{"n_layer": 11, "d_model": 224, "n_head": 4, "n_kv_head": 1, "head_dim": 64, "d_mlp": 576, "vocab_size": 2048, "activation": "swiglu", "norm": "rmsnorm", "norm_place": "pre", "norm_eps": 1e-05, "positions": "rope", "rope_base": 10000.0, "rope_fraction": 1.0, "qk_norm": false, "attn_scale": 0.125, "bias": "none", "tie_embeddings": false, "parallel_block": false, "extras": ["capped logits"], "init": "uniform", "init_std_qkv": 0.0334, "init_std_o": 0.0414, "init_std_up": 0.0477, "init_std_down": 0.0477, "optimizer": "adam_hyperball", "lr": 0.0068, "beta1": 0.9, "weight_decay": 0.0, "lr_head": 0.00804, "grad_clip": 2.0, "warmup_steps": 200, "schedule": "wsd", "decay_fraction": 1.0, "decay_shape": "square", "final_lr_fraction": 0.0, "batch_tokens": 65536, "seq_len": 512, "doc_mask": false, "train_tokens": 327300000, "steps": 4995, "dataset": "wikipedia_en"}
Each number is 128 + 24 x the weight over its row's rms, rounded and kept within 0 to 255. Layers, rows and columns count from 0. Numbers have three digits each. The size before them is the row's rms in percent of the matrix's.

# layer 7 MLP up, 576x224, rms 0.0477, rows 40-81, columns 112-223
103:080095129141148123109128150121137142149115159116118116101112134147140144140116129096118103075080104141187162087162119137096110110121164106094067163115135125114168096115132112115098110138132118112160134091114161112096134111114128128141126130130141185125132122141155126105153133128140132123112130134108108132132151085157157105083147118136
096:149127156155135147114109073113121122126112136107136161121161104107115163078162123135134091121097122166058142097096149173114145135103123130115142113154114149098141127138142142114146149116143163105102139139120135101154136093150107114175090114098167155141115132090148105114094111109148106148165139165108132106170175155117108096129163146119
101:125129116104176119140138152149151064126131090151173120139116124138187129120124129165138140120150119147157121081109147142163155164144112087147153154168118127123147145172106103061126153181181137149124137142169103125142126130115140138100164126133133118144150124134111137145085114136140156154143166124119089120124121089164129112158121144149
101:146135149120119150144150121126156122082108126135120089146110132089118152146168112097098154125126174079162143148113165140132100160117147128123137168131145104135120147155147126124127129122129090158124121137121129129133113112116082123173110130112114140113157109132077160096095108137173109110144125084125102149153140140103142156121083140090
096:120109131114119073106161163128136151140097109133147118124087092131102145094135181165141094139141118165138118126137076109162122165127108117161156171143149151125111120105109157091137115142129116124127143139127117092137100146128139100150128104132128115107125166096130162145139151100152101158157092137092119111121109100109128120105119137125
097:139094131138168141131085112149115134126098114179164080145116093128136127117113133142146167163130112129156104119144121181152126118132119174124128102085151090102162135106136153088118122195110094145122143117094142127090122093179122109160101133101146142159126093139117126098143142140136143111092119117135153141136132121103157136142108114128
103:134152128160149149147089115136148137105148109152119108133165099101160099188140127066112141111152123186107116122139109142142150147084176111118137125146110093106138161131162128097074115094097128135079102097100148140122111116166101130124077128081104115118112078112111148148115126135151119111129166144130172107140096104118107147087092101152
105:157126155139119091173112135148140161156118107121129092173117155104146119108132112117146159124098140115123132144106102114098095141148112140139130113090097141125120127164160093112130104122124119157128150132124137111148158199107129149132062142162150103128137121101127103112156151135124106116139103197121181147091118132108137126150115129117
098:140138112157099205119153102160123138113102142128164119151140172132132163123168166116135152117128173115124137116126105126175113109133130112107143108130121110136114082161138159083118143107137134137107131139120104130157161123126116154147189170119087127149138174117077080073152130082109117115123145145132107118129140089132105099154166186107
102:156116146138135123080148114111155150114136146126134121134173113115120140134148122123124131138161124128101155133180084127162131150127152129080155142121161129133117105081150148117163086133149177100155090149123159154147116149131088113138136085100118117129124110105106102109101151151138176116103133105105124090155107135133104151119099120112
097:128136159100113125140132159127138119118141137146134108074107167127120160129124158158118104165112145114100128137129151061122118128112193140126124133123139125159136091136156140122085130125132127104114097089131110141121158146105131113138141112208087096080067147157117143153126113195086100159135144138151094110129160122105137109165156128101
097:088150176107127153101164137097128143116136124148143112140147165114153170115121140152174156148119141163159139185138158131175098125153168133123128065083180130187169116164175133123112156141166153136124151117126128117102139142121140129110158127152118116123149125132071123163119135131114101106182138168167142168099142155156172120135106112127
097:146154145136139144142100117130178148142130068174123123043124111140148129088161129128135135151090130137105092134104154088136116115129129124153130123081138135138139134164153144094121148159122134175113126123123127114130130163132137102164098126113115133146123120210088153156129115093152132122136146149137154145112170109117083090132161153121
105:134094154098104092124152195115098117123120141105129146109113114101138125084136153190143146129117136138108123121112111100136141117100120127154096133077106082102173111170132101119104153162114105148178156152146088123141188161141148173100119127163115110166140144077104103139127127111152157111136132120079090127121121132114106148122149117143
100:187134112121141098140144164129123130093096146114156139161109110115137137092098124087103126126069170124112135108100092142113116128139151140099109141161154087177156090072109118125150130153128129166153126103165064139115172164135104142132136137147099081152161110135085107162136098153090141135128096167100096130106134143119155135161123128138
091:160136122140135116119153144119167116138095126162133135116150154129110150164130139108096111145128158061089139099126096125106133146104151124130097110162102094108112165144114137125120099090159138088121143080115084148123135113120143122143091090138117148127094116196139125152184124172183149143122169110167102105114114122092126145107179104120
099:139148109161104106124133148120128133121072084124137144128144113110168129114158110122167127129160177071099120132121123155099154112133098142088146111138086153157145162107112155136125135134075167120177159160081126084131094075151126119150130160147118101157179124168075134126125152096145128124159117137117161121168105154129109144129112124109
096:126168107153177088140113130151128158126120145115092175121135148116124078137140077135126138112134171129079101130091135181137166161116110170076091151129139163131121186119120079151111177142134144106139118143107136154125161128074139154166098160142143144138102120145151132187144123146141152125126139139158140113143161102133145090127136123128
103:128136153134109078140113103161122106121070125154121114151108145141121101148097128111132144140082129108122170119116158137114177164091140120140096140112104106106131127138144160148124107106106149112116114131077140155117162115129097134154116150159129161140128110098132127169171123117169076091115125096149149095160114151142134113137089120133
102:127150165228093141149146106136109142080135133163145142192148152143120126173139146131133171120125143147087092126120126131108109096111156149124110143078127114137065124108127117107131108090116107115088123133106122182136160152167168128094169146125151143114095151160138130158152125131144139113160111090118109167112087119077088118131133102142
103:132173137131137141100163109136127112151108163114152124181086117100095111153108116158076135125135106174143130107118097119123180102151158124121160124150153120108120152134122104143164111136173153134130140147117085160113104099137114133165142120111079095137098144127130139134144129141120114095112113147126153160091086141101138152105177130131
088:116116172147150090112123117143112124124109130138126125159179149126127144145137160090129092126115125133135125158125119118165158112098132138164130123126123121131132163124166074148148112167106126150140149146149156192133144112105120146116156160141112167066103100144152149114156103145115155136183154134161114150124143123102103076090091096110
100:150103101141150119126106133089137135151110138139123125154106106108144136133118136115138169117091172100118141102176106148159113169103094125128124130179111083137155146096130159140142102162116137120117167119189120148167124191126132133157109117128144173099143154113108147105160135165101107154135152122103148133132119108131082167118135108114
108:161143139145137114104145105135103107133129129156126131102094098169137137160097120145140133113127140140168160131139159149075077165132100138159103186105105157161172132121134187144130082156103097125172118148105141080135179170109139151122131130172057150129114130178172110148124105103113145105121114150089116147139158119159120107125149144108
097:164099082104183112095111143129121148133154145133156149104125150170133143115123067110132131090110155129126118078125150097092146126070130124088144160148159142173172124095140159144099153165095125103135092135112129139169140077147165128133131125146104121185115136109088120141115137128132119109122097157153148143153112130110119126148069099105
087:143127152154138111156123145075145105110133090128149131146165165142117132104142138107147120157092116098094111112119100135146095173103163146119113120124170121088137104152153139146119117119124128147160121113113109180088123158123146118116128096111094135151122144169165101149108138128116178156099135125134137112098184131121114114101130091094
102:133132146110137129139133120187118140110130146118120123097105178145141110101136127148109146148115130100106141113194137116116093121143154103100095156088118140152138136117118123146089123111164111110114116107119124163096143143134142190126110113138078161146160136117114107122133127120139078135119099132123085116142114124119141048130102133147
102:154133100098148111089156111179149135152137155115179109115142138131139101140125132133134150171083155080132139134126149107120109173135076144110111157082115135133143126126141171149143101104154086116103162154140132113126114123132119135131103128121132137121108117119077175129134090127145132148134186107109137135133155138115107108117116136177
096:117125107134198144132066103141098131169111134101081121095110126120156115126113110139107111135108164161113142154145157128138170148150099148108155100094099156127107167122131144138132126119120127121101131137147102097159095142160096159130124142099115121134131077085184102127147113120175139094143114158157187142113143122128110128167118115127
100:134101144157117100153119105150086135139122133144134139119140115132141123114127134134125148100120143113114118127090130099126136126092144162149165107144125120114108166128132155094126086201142114149120117097115068122109162110136095106105122137161127123109102173156113126135142127142158129149209158106181194094114103108136153127118168133108
093:114125100086165166115074126102114133060124155114124150088089092110094123144158138124114102117147147130108137087083121120133154119154134133135136143105097093128110133139070099079131108123096133177109168133117128096166159110136119117136099129127119152109114138163139109149121086138140116130131111184123121121169143149099108108123125125121
100:124099173152138149115096116136169069136096140140138116145115123139158130163169108134140138131144102172122107111147115148103144135110151128144110108088119166099175110161125118125143097082150087154168118099100139167104167150125165132136092099118128176136113149143129164137144102114156124149131149097143138136089134150168137164116113102167
105:079143124128142159166097140125127146158160166117130138118171108148146123087114130190158097134076169127088141139107138141143130131121106095085107136138068087112144143138119118127130111116173159120095120123166115139112138134120160114135137130137145121172149092149147148100160110145143125083115106121124099127111095119143124141111117130155
087:083094162145128064134121168110115101136170107127094151097119165089116108115179124131118094128115132143160138168126135155157100136118146151122102148136171148136155134109108117168152127146138140135110145144118096083152127090144101076134127157162116161094075121142141133143134087131144118136140129100156080163133121135104115110170129131109
092:133140091108107098138232126108138138122122100146109109072144137111095160115146129137087096128130120148140123097135152122148110141151144112092155125130110170133136108093173146085119140091168097100096141122138133110122087136120117100133141179148166131145148176053146137159122120111155125111111148122130106133121143112120143126145125154174
103:143103102126120137057149130155099143108130118144171099085145151111128114120143085146097162146147130117138128132149137130116125127097101163156142110157171158082145158097098152147161142134096116118136139117149153143122135117120167138105148137159140073110124115113140145105118129170167122086159187122135145123131128126137161097104117154120
111:153121130110109097117141104094144116127132166096114083129125115147129102175132137154101170156138107106112148144145129122135153143142136081159116095119142148085120138201107155207103179166154100113145154155129166149134160130157115123117161132162135135156162147131113115111113127136152107133132114147161111117112136125184093116119150153106
102:131136158120100124161121120138096101133131121132099145129110119131105091113127150137110126126133101163120118152137155148164108159137115118136112178106139122112094128142137140123143089137137102124083098140129150120116125076150067119148175117127127107160122153080119109096177147126113127146111151101087136119099110123131098087158155154145
099:109124123145141149125117123123103121099103115135141180130138146170127098098141131111165138164131148092142099103107133111158148086125162123158098132073171105096128124149083129144112141135128174146152146125120079123128114120130135136124130132128147157159114139077148138134079110096125128158150067103109144108129142145117151121138126121143
103:139136115113131136096143132128110115113098137109143149095136113162159145106127160119148086094149141119158125161158115160109126078185194133086157147110125113096129088124120167120125094117078155113117144091135164147139129134134100127129136153142158078152170150136103141106126144087087150124162145130164103132127074085094121116094128159129
097:087128131112139142120176128077153152107147145124103132139135135081134097095124138158127162141120112108186185128108169150110123107174155116127151096160080113154141122162148141158122158115135169175112114157094124178111154133109111122115075129126141142107156098124095098134133138181077142131141146123106102116112116118153117138142115127130
086:099126150117133135125153130138134110139144168099179128137156095104146141133120151127103133144099146155147120138105082146133125071152150130099112073130126084109129142160128150097149081133152135108141076090136105106145179135116128138128111167157132094104143167099121142145138104143139186160128148136114109132130110163142105111141156145149
# layer 7 MLP down (transposed), 576x224, rms 0.0477, rows 40-81, columns 112-223
102:148145131136132138127136148131117152133127162108141121129107107126136123116143109107079100120170108094088065162157129177147093152129159131123146139136165180084128116111105144110106131145136128122142131163148166094113142055134171152168112099106133140121132139063115129122148130156098133075118145102155112129174090117127155116139105106111
099:133140154152119150093140099109127147092134111116074108089147126094143182098198113161103150127148162154111068113074157149166126141151139150136139107171099145103126159126160143103145169087140125146096139106134111129147128118118132118139115141122123155144119131115160101169092153075125127123118103138144124080121148102107098156127129150097
102:114129151134123099150150112114170153108131061163179146121101128094146138111127118079137129109155143156150123111098111146157133150187116095107137112148129158137126143105093089159113146112146166116155144130144111094124117129125169097114152124122117129120175066085140133154113152135096124124144161074142141112130144137136125126166153097149
104:134129121103155129139144074157133139121137127165160098145134152094158180116111104140169127118127136140121140125096138179114152136085155151133118116127111095134137165163122143118086182140155104104150161129099132163154099116147135083207094130151155100091160116133151113127140147112092186140137147126129131165152118118105132128124115168080
097:116128136136116164139168119143130112127078110130130100152152178118149104141135096123143134143130128142121138128122143149088100106124142097123122132094124151076108151130154085126086124155112175149127059115120132095140154059128144142150118135110126159143135132142186091104120128124159126130137132120124136116114121150146124122148100114167
100:069162094094125154121124102121119117124138145154083116125149169090152138124128096123132136122158141153096116086062150153096121143125137103173150155143110139134123107111109153088170124132101120094123158111132139146126135108129158152089143161114111128097123142127117094108144149098116182142131149116118082094084113094110084124150157164110
103:093114155133139123186119102134156087085152127124108090158107147095137127151119159188150072134173153105140129097157164151115121138113144137115115132102129121114135152167150123099091129104142137125133089176117143139100140119150094113101085132117143142125149086131161151108100100144169081147114120067142151139139140130149120127109098115161
106:138136154138142098134116141136114148144177151092156141140111139135181129130107091151135090138115147137112106112124112117099120115156119171115084149146113116134152104145116125163110123100163136103077128120108176084152138132125110141134071105145143144152155114135155123145166117156091187150104096093110098097107115119126161112156111126094
091:139092122132118133130148147130145135101127115131129150108117151121130133096127111125135101148104137126138127102137138106153113126108111113117131126137096130126117104130141155124133149097158171100146139093114103149110108130119136161103128153105105111103143158133118118128137166126136156121098140112122109106178109140102140143147125102116
102:166106107121136163113146088137144126136121108117119165126110140144166149139133105182128129150147093115120098114139127125146142160125129124098133144081129112090146122101135105126128134138181162072115146111144136094155103150103086111125072119106112138155143092098091140175146129136129144160148101130119100112103160107144148152120140117068
101:126121126123127124174111085095087141121147114088120119112156121084149117146100124136125129108079060127131192110132130107142118136139141090153145120118140096153134119169159132116107110131147114139120168119105146146141135148146145117176135066143127145094165146146075126186147158185119120150148154119111106165139126166090125147145107147090
098:083151107115132140153175139138149102114168117124122151139109160116124146124131070132113142113156134142133110128158173141159152137115116108123120134111156074136106160166127144105175115113125109144120099153116110105124116181119124122126119158106112141129082100155111127164149128120130101144121115113122131127101131129135097078144142171122
101:122129138140102109152112110132144086117160169125140135156120109100140123105111117161124137106155188141141141134118106169143101134132188160114105144183133135083088147117092145123077135096109097106128143145174146134143129077108118152143098122124105158090155085119140079145157122141136097125117104109140121130139101140136160123117140139144
100:107128103089137092113151150146114138162166081129125172137154103126163114146162142167105136155125168105115100142107140145121140103163131124159114099134122130154150103132145118138133131123126136095132128158116077133125093092143162138164094172118165142153135109133157118120136089098107174148163122083076116097127100139107111104135170092136
100:113110139116124142095147137148115101091129145133120117166100107138107160166139141131111136131131121132161154132137136097130126089101130131142097118102167141086154080118114150128161129149128156121140131096133134163130152154120143166102116130100182078110157102144132110146081135154148116117134089153139087098129121139119102125139120122098
095:105162128133124161106106166109152146126146131118101120107150107096108118104156121166139176147115132118139134133184145152095192143156159138149157161132127180106132114122107090127135123136149126127119121123120125127134146186117098139152170099133155140148111177154182146085128091105130129125101063129155162116129130119122137084140123142098
098:142141162171132109113122148103107107109082158116105128131120160132140099124145128172119103173129132144119061138140182132127161166115137116118148121147129148157133152072099115105117162075106143174124105125085103149105158141134095145130111186146129142109142101136127082150129143147107146122111142107179120161097071129109117111177112187121
100:111118097131137152125121135120079134134126155127105141130091181138134117120162135124146129134117127143108060098088124148116078155132145138118101128111165135086141112118106123178079126124084131154133100110142106176124115113110132114111130171133149134112088133118094112153129106122104125091126134119154159110142164108168117145140080141125
104:149146121188110189130148105180096114144076153110101127150146120107124200139147114081129139123129141126113157106121100156128130159083148144088133131155135139082099158135161108114131121120154135136107136102107133137137117133120107113141084105119141131146132121103119142157103155130125101104168145115119155114160104136120119125142138142142
106:092113106133134105064097094158102110149143108134118081094145101156139114117152101103140133133097084114143182097129152146076149160139121156103099144124147146131134133061157109146108092140157113142131152134136112140147161130143132127136144096094150119120176119165097142158131116141086092151152110164092121134155073130118163115126147163093
099:145131109118131175128114103144152145177124158120117150091100114133154152133134094082176136143139122131150088139109103136153172098122123127112111110155144090106101105140151095126124151121128117117113121148091088104138078139092160160092104082135080087106090135171101170231126174160121136125135140155143163134138144117122145121149186122163
096:144151128143116120113139107146081131123113137095082143117112123174151083169145088148108115094100177117098132116117133136144158106123058153161159090142108117143131158117087100122120099100135145138113125127162144155114149143127114155130101115106107143133134109134157120095131108134165127151103116167141090123104147115159129108135127163113
102:112147120145139130110110127100136140124118147149162120137107141075157160139132116105159128143127127156125108151161130128127122125152136112126113099147110136154122166148138091135102170151144133088116124148148126093148168111139125121123085085071139123145114176132081131109145152138158085140142117115120082134117135121130135147127163138155
110:139102123143139154104153127143124107132126168140132167162153174139104111117113114113147120094115110109123122141144154144149062114130104099180174143124103156155122148108135158168104125148123142093169166127173103135142138117111110149131147151177128153137156117150142119129120133137133150145119127127112063187137143129129124139141108129093
100:144156157137124097111124079117155146143095149138119121179164113091125110107125140155159127147133129141167140146141149121160130119107094112180144161103104075114107131112098120115125119133133142107167125121090130140137110097171131140134171172113129135165110108103147114137100148130109111104132190141107152141121121140136089154178133099183
079:139154101133140111115135133142118130121144122146096123158125164122161126123151140134129114132127164135110113108068127141140147101124152146141125113128158141097133141124092126118148096155136128205058155129198105146148169146145110122131077135124120141137099112095157114122133097162116135134151132112166133125139181163103120156108117180136
100:104142159117129152136114124137082142091174124134131161139125133123133106106126137113141143112132111133141167112122128105150085095116114119149117095121167124122121145148167114107115114151160132113064060126090135149079138127134169109150161121133146118129131140165110152115131144136129113125145125132126155128136114139164145107093137141163
105:123161135132136120118142156127114141146117107115126117096146134126088116174114143137159136112123099094148141121125121145106118132087130147107134108160140113135150135128141150180150084112147091113104123170137111104131161151140146137126155124114102119113135129184082140140100116149143110100152144083125104154105116109136139102121112131089
093:132086106136128108153111125118135142112135135093126148157121107133142141092119161113134116129129116116146162134118126118163147146135126115106125137117113126130145112129185151139107179163125136085158101145096133095095098106125156176077162072131139138149172134117127132120118202106175150145129126116114116137117076135158122135105116083129
100:133161090084134143157170114141121137112141135110154117122145108119142110119087116108118115128135143072168154150115120132123138117148154135179175139149113132111150111125128167127178132094109162123107111168153137150146141102140123099136123136176155141079092094123159113132121130077118127109157158141159149142100130150134159130169119160122
093:064141141119115159137102140118133126089125129098157158107175114131108141105150144147142133113131115148122136093099145094122118143127102120137123144095099113126123112122164156156095135131122093085187134135131136136109124130124170161091148170144160103159133142168116155117117157085145105125114138086141124162155143139106167152100105081118
098:088169143127144155159150159145138156127148125135121112132176124110083147115096117115125082122112073144186116174123128107134133109176088173097131155119143106158154151156128137155182134137117127117120101129153139118138130139142133123087115084124168150161124117128116132092128119171146133108126098132099133121131127158169153159067143105192
103:123117153165130125131121144107108115133142133179178111131136114140083092112137121131143128125113133102136078097096116132141114096130086100102167092098167097092170155134151165118119119121141153123117116090105116080136181110141167175164150093131134090136116109159133133105154115153094172150102098129159103139169095135118168126126114128157
091:120129164133143114135132088123086120097104110148102125068097140081114131108126149142117130093136146138131115156116142160131131130135128149109118106137087114141144127135111139089142121111138115129133138122162130131141131169149116085147124138134158130108128098140168132142121056148099122139114081100154117121163169124124109166142158188183
094:118118118145115110125130097141151124143109106131150102103190088134128130136135110110133093123108147110097130091100161166160153123141104117164143118119145130152123140110079132145099129144105122139139117082140126109172162104142178141149089102104137139116130124133140109108164154094153157101154062152149103110116136153131135123131165167152
104:117121077145105109132115151116120135121143142129156117110096147128036110099146102102104151157124115097075137115117166107134108107090111129110136155139106145126106139137154109105139122123088122091154138167167148107131119154119094137105103131131141141128160134105104203118120148133091093128123179149144089137158119102130141114128117090082
108:151134161107148102115161133128137140110123130107102139136147086116138116152161152101154107125158152127133087075139128155128139154105133123104108154116106095131126146129117147138112125139105085099096205071159132129144160142150122117125132109106102126118145143137124107090156165126133152102096132175130124138118077114119131170127083108107
104:140142133074149136155153123123114097101087145108125115124143153177141161135150143157137104122176100119155154159118179093162128104149154091139120143165125119128115156120132194172121127138158130133136130126115120128138130119135151116141058116131110126138124200107099124114148136142096125136124087120108163164136180148118072117140185156143
098:100109130102155119119123102148086114122128115156166200123096121128113105101114109141147136139105136126138138117102116110121131138105142129129106114152091132146134134112161149127158123140146148126174135106101027110108088131133129144131094135146120091126106142142126141102167155128117115120139127096115132130120137136088124116116131101146
102:112165122118162161122155115160156139156115103127124132114112137083146084095156141163156128157163101097131114124149131129136105127148115139164092148109130091142123106144132156128134085097098129147149152102121053153133128118127131112134128132095147137123088101168133142114138120111148129152139118082147140125187103137119082138126145130143
100:130062150180097099096124096178104183142107138151093070125152142144109139094142109162112158150139107123125141158131120149161150083110084147109090104088143121122127112121167127108117095121126138170150142094130094103097142125126194135145112118145124141119075100152113124132114088101143120105124152111137106108163143128120138194147155124131
086:137127158154112143136097166128134154106093119116134139102105122120117151092142056143102132130115146128140109101163148137130153137122100115121146154073153143103123110087086086151144113132121158162152136177108094147106111148055119154101155169143135158088120114099132096127115123137138102126115104108091147105128122149165158114151132090097
# layer 7 MLP gate, 576x224, rms 0.0477, rows 41-81, columns 112-223
091:123103143114100130127127078136142119141069167103120170119099108102128122133144132115108140092132131172098155122093140139141149097123139138127108160133119134144148185150110108113098082146129096128153139113133139132101173109148146097142114059113123139135091148117097130090130126145115092133170188168169093134163106135139117057132162137135
097:085151136136112117138135103097082127140157126141090120139130131077087109125126089127120097143099100137110131149099146152079126129156138094142130157111130134157129150116159164167122100107128124159113097123133107126134097147121135139138112150115203143112120130135117137096143138095127125162114126162127128138085107102145171107056117112132
113:114118126105113092115080092125129126145137088136139126123167097144113139167155134118129165132149099152163145173136101149158121168135135135111125138138116135145151144111150104102179131089172083137079094149153129113137119148146140140140122113157130160143091061118121149130136110145144127084117134077157162117202153117125125134131131138130
095:146070147122139127100111066116110118123099139148130161161122135138125101120132127117099089134130160164073105137144103095101119159126141162096136137139125182101100113087146081108155145119114139135145124130137105116086141131136118147131132182149128097069140124111120140102146114110110084130133152107113122101135126111167113161142136140119
097:088095131123144146178145116150110101127111133144121145098115171116133146124073086119138112110102131118137108154071083111149147165127145095130127145110155118140121153118137144095163154130114136094095142138140136135134109093163144127152165081118087172144137143094129163115134129120133145131134132162153119151108099130094145107172112135097
106:139116143081152134134128113107126149149066117143112137100132117121124115126112151116135120075124166174154137126178122120153120113136157117122110139121115079111094156131121117136098115106150096103115189133133145113139109060170143153169158076107118124125113106118130116112135137148133090155120145141142134113115135143111109131099110140161
109:118132146151131123150123156127137141167150106132094115136151124116121151100172139116118137081120109115126139173102089110140152138140121183094126132117162150108134111130122096132166114140139072143121130094138120130138115134176108144169134127120120127129092123093149131129101120111162166090109208122131132067176166085110136098080118123118
088:143130109112121115151125143135159091144072147115144110104112123123068144161142172153107113134128149133110137090124106124142133147118110083097115101126123117106160064106129112124139128145109098118077128157172126143151135103121129141131086133124159151177136108153124104128164118144104114141106155066141106141171146138085101154091129135143
102:102135149085154132106093154127150118137170175158147144143138144080128094130131098121102113129109116140155141141106145145137079153122127151112109092104163143148156094097127167133089099139165097088125100146136143092157141133109128126130113088112082114112105120132098087112109150145126118148149119121142090144132120141137143130123102138140
096:110124101150166110133141127173150160162145091104103144162104097163133110157125123110110125087134094093132114134173128115131116134175088108151120152110121107108141165113114184113139108132095076134110140128091097119108109147110130142110086134102169095132151118098096148145127122143153117100154104120104148171170124151133126119099133162119
098:105107125153136126171128145117127118147123128121162120141158149166111082108111136186135134171113158132136103103145080129158121133123118123155159114135114125145092137133149121142130126143131106110188094127147128156144092111168121127124117113140140124157104192176160133129121127140170115140110165128111139134143112130123112136134139126105
103:164125131136108121098112126121123108165131167131130113143150164120128151127142110080130124130140120118089118135189141150162093113092102144155099100107129099100109089112125153172132135082151109130150113148139172150109094125082129144108107118128132169079148151131125090098108135088160093135100088077119131151144140113160099122166154135129
105:127138130109150140120124114148115124173109107189145087169127124125146099164105092124123079112085146089122158100108136172170168102102178177131152110132160139115102096091114133139167123161103105091145137113112175174124096104145143089134114147151136145091105129122120131115091148122126117156159136170146123140132118151131161139118172152103
102:114155138064162146143150102173138144129083070104154145166125119106151119085135150134161121124127141101139076143112111107124144128147197160131100106159151091144127141100126128146122159134149125109113132097113127132153160132181105156148076108136137098140118115095112139127108089169116172134162145144149127156151145095091128112181160154131
085:094138138144164136111119180136156142151156140131137133125111101125106104133086113119093130141141151116140093155134137124096158108092150146179118112114132170124111135099108121143151156168159124107143183123084107105135175105077127159194103105112131083123120139156193137118112133130164131148127168100125138095130139132137111117157145122092
101:148117152118148106120155182177127103189115111173165161109125131099099127092130107155141111118121084131132194118126105139163090117109133138116147112098127107132119164145121121137126151148108135092136129125137130095176099123101144134204102109107100099166091128116101140134146153132126136154169090127131168102167109132079110133134099161126
098:090166106091129152134119123136140163181159164093119161119122115132076153124121131161145120147142137110143177098110104197145140125138121189149118163143139154112115159148173129108157133112164088104137098143109095136122110156122117153160094128111130145096083093124130129154148117171120150134105161119160095096132088107099103116109135145108
119:165140177132111130158156110132093127186140152146179143127132108165109129160138154124138115128091145140091111131116144125086074100105164140143067125092138081143128164153121104157112126139114070166175143150127129127129158130111080115134108133142154161163102138155119152160174087108183135103133125135146123102154121130109107084155131165167
111:121114176153145073153148108157099120137120138121159102123131156139149159157115143118087116138165124135148114124149115124121124120108154147112121149147133133153133131072124074165082112130118113082146105184142155111104157153164127071156121149146155129137089126153123116129102102100156127106105124112134136148099159084136179113118144119108
104:155114167126141137136113146118138135149119144152137151109079133135104131102093132146146083155070098105149120119155105129173117075125121172121184172142098138141134132084162171133155118168125118145112136166135129161095116124127113129142102143141134136118131102113104165130124111132148131144125159099094096149123123090147146141105101171110
087:102123121086143121110107086135129114137128129152107099121086147116070140152093111170113126111132127144124123104091142148112111116125161146151115137148103109126136166126084160092120099139117094137139088116135142133137120136112106114160106121163147140139125140132077154137116142149152175156161136176142114123142092111128088111141167152137
100:178133149132101138129119151097134116131173109131187108144135141098119130140106099128110117136142133138130137115131133130162102168120110104123092132125135146118146133097135180146140160098133090146118149151106133103152171104153146129162138109124134100130160099135145155119141117156135127084088112130130118103100176110102062131141134139113
112:152132120074118118123113130129113114120158114121092146157124116134097088102138120173146106106117156129150102151144152143149118150144117078139107143158121111131137136139147123146177146106089120128105121143074138140147100112115109125138108093169114144159087034140157103116101083146104101127168119137103172175149174106104148134095113175134
090:108082136164084150136131085122137128142119066143161160125117128127138148143124096159093145111111163150124138135109109130134101145148134117164103095111109107123151124142123154151143102112150128098136142135134124095137138141122130141164129142150165131149158113135098080168129123156153152143153161090110141066152141105140133151106154160132
076:142136072098115147120136116156140141118086158098128158088074163136144092144133111128090112119140142147160131116123146109109143120140136117117122098129109092121158149120096144103139123106135126141142120132162144071143150111108101127157123138154149117114145139113106130173144112117125113088152088123128138142132132146176129125151117143124
102:097149113103143118119087127095131129119153107139129121143117062142080125132091159125115135134128109112164153103113192131201141142123083162173157130157151129143167152135142170077165125125102139098111159120097103102123120138113109122128138133117166107120088124148137121137133115131102087140136110136121139145171124118097119148126133127129
097:121139146112114084151160087117106124162116145174098105132131135144099152140153131174160149134126108151160127145138112162122130086141154167126158107132153143175119140110172132120092142176113138085114144125136084121116154089168132109145120129138086140154113136115128105142147121138139122122154099131137107135105108108089103163152162153136
079:102138156129169164125110122163153149123144149099101149111123137115140094151129074121122124110089131125078148164101171124156163146112108139122180114121144143107097169114127143159158123155105138146096107127164176095158127169163143103136110121075135145142124117094159107128142084127131139130149134169124185143129171113135122157149092150115
099:121162129121119168192148106153103160152150120137141122147144073112110143111085154210122136145157119096174108128125142173158120102140152143166169127151121108136114155128127178085150170107137121165126114124126104166137100107158114129154144102137146103116116119118103121120120118111115116129157141152146134126101101141093141132117148155148
084:150149098098161160151128143140129152138114133084120130130136091140153175114132125104147099130145156162140089091104120112172116131118142123126135125101105094158147083159110113103145167109074127127120143149095139090130100096123157169109155129112131136125164184143113135110121099129145125114125112138124148146117099166139100125137109144125
101:143132066103115148111104094091120108109147108157166136143168121112156133121097125188141149152125094132103108101121138133191096126108137153107102118155145106116138164080141144114144123115105143122126170142119122140098120112192104106138112154151146130106103117156082135141122150111099123149107151130137166156166136110138109123110143122102
107:130146102116160132116165162115134150135120151165084144162172112128127174158113110118091121115138092125126123148145102134151140146084147154139131114139161168110105126123121120158171133164122158119137119138130098112149111064138140130121115118153123115170105130129094136109160138131147130155142134137135137133145111126132135112108153132110
080:127141135129157118145108110135117086117153141114148125174144148145096126154058150113123131123150119126168131095148079143137113099086158154183161090150103132115119133129088195133118106113107081153122139141134109157157148145123102135147069140098138132115149078115085102125109112123123147115128130090156112132127147076102133110080120177109
090:175140190140150111120149133112152147127160163150139098104172130152076148102099128118089090101137146113106151102127137117147148134158138161151085141129132129155111144139102126116131141084151149143130182098153153137100144122129120118129089143110137144100154158117168079102114135134115105104149112130137130147196147092121088112138132131148
096:093113143144141164168121140121102120126127124134116159130114162147138152171115149099096122121157108097115149146165098114094098099123122124140099132155123114149125150116165121109114141145117114136138121151115106038137118129165112080159123168132148136135131168122158161143075127116084123112116133099155100134080131131144116151160111163148
106:134102178140095134098107138151110101152135102163106145092146140116103127121148127115156117135125155142160100159124150130141093107135114132111103107150138170159156144098172124111120101140107129093104134099125132130127131117141132127118064087121070129155097141120155116125157145126065144129170188143108158171120111080095135137158155156127
099:147125151138135147122124146117110107121151097116141116117110148155127150172092132128159145103105139120137160153118119064119138099113123100162165139140134109131157175178120149124154117111134091105171109151070132118160148140148139142145144167129093144132155106113104184145120098097103148154177161128154147130140118095120121129119130152155
098:132155165129129118097116107113166114114165151152164082146151093148154139107123147131136122117122138146081138165114119129111122099078128174131151131130098123141129104108129131113119106094153111129124103126100168153095138105142079128138108101119096119131135140158103131120184138172176095120131163109131132171147136151126079157102171126108
094:121127171094162117128148137110144128143137107164157165132161159136091130134097122130128133130120106129150137086155093135132077134102121127149114149158111115132164092172135123144086117153130111151137157115085087121112093115113149117161103117116119151137064106147157168127169117136130100124138147120161139108150129141161112149105151093150
104:162076132088108119141144120136101143135158157127150121148144079083137144115170136186119136142070104111169126090140154102122121116157140108136125130108139156111125134109123138149119142135127128123188120172117129136106130123086121135119101135133143177129142093143116094154170123131124170164172120097141102118165135092123085161088111150102
077:127136122148126149143180158133119135078093139110105187131153133088126184114159141129103153117109128128142120118108112147147104109168142122135107131110118140121161120117124083092135092123127136142150141114109116129081113106091126148080162144151123134117143164116113117132124153126142114164164110121098118172110119142135155121110128116137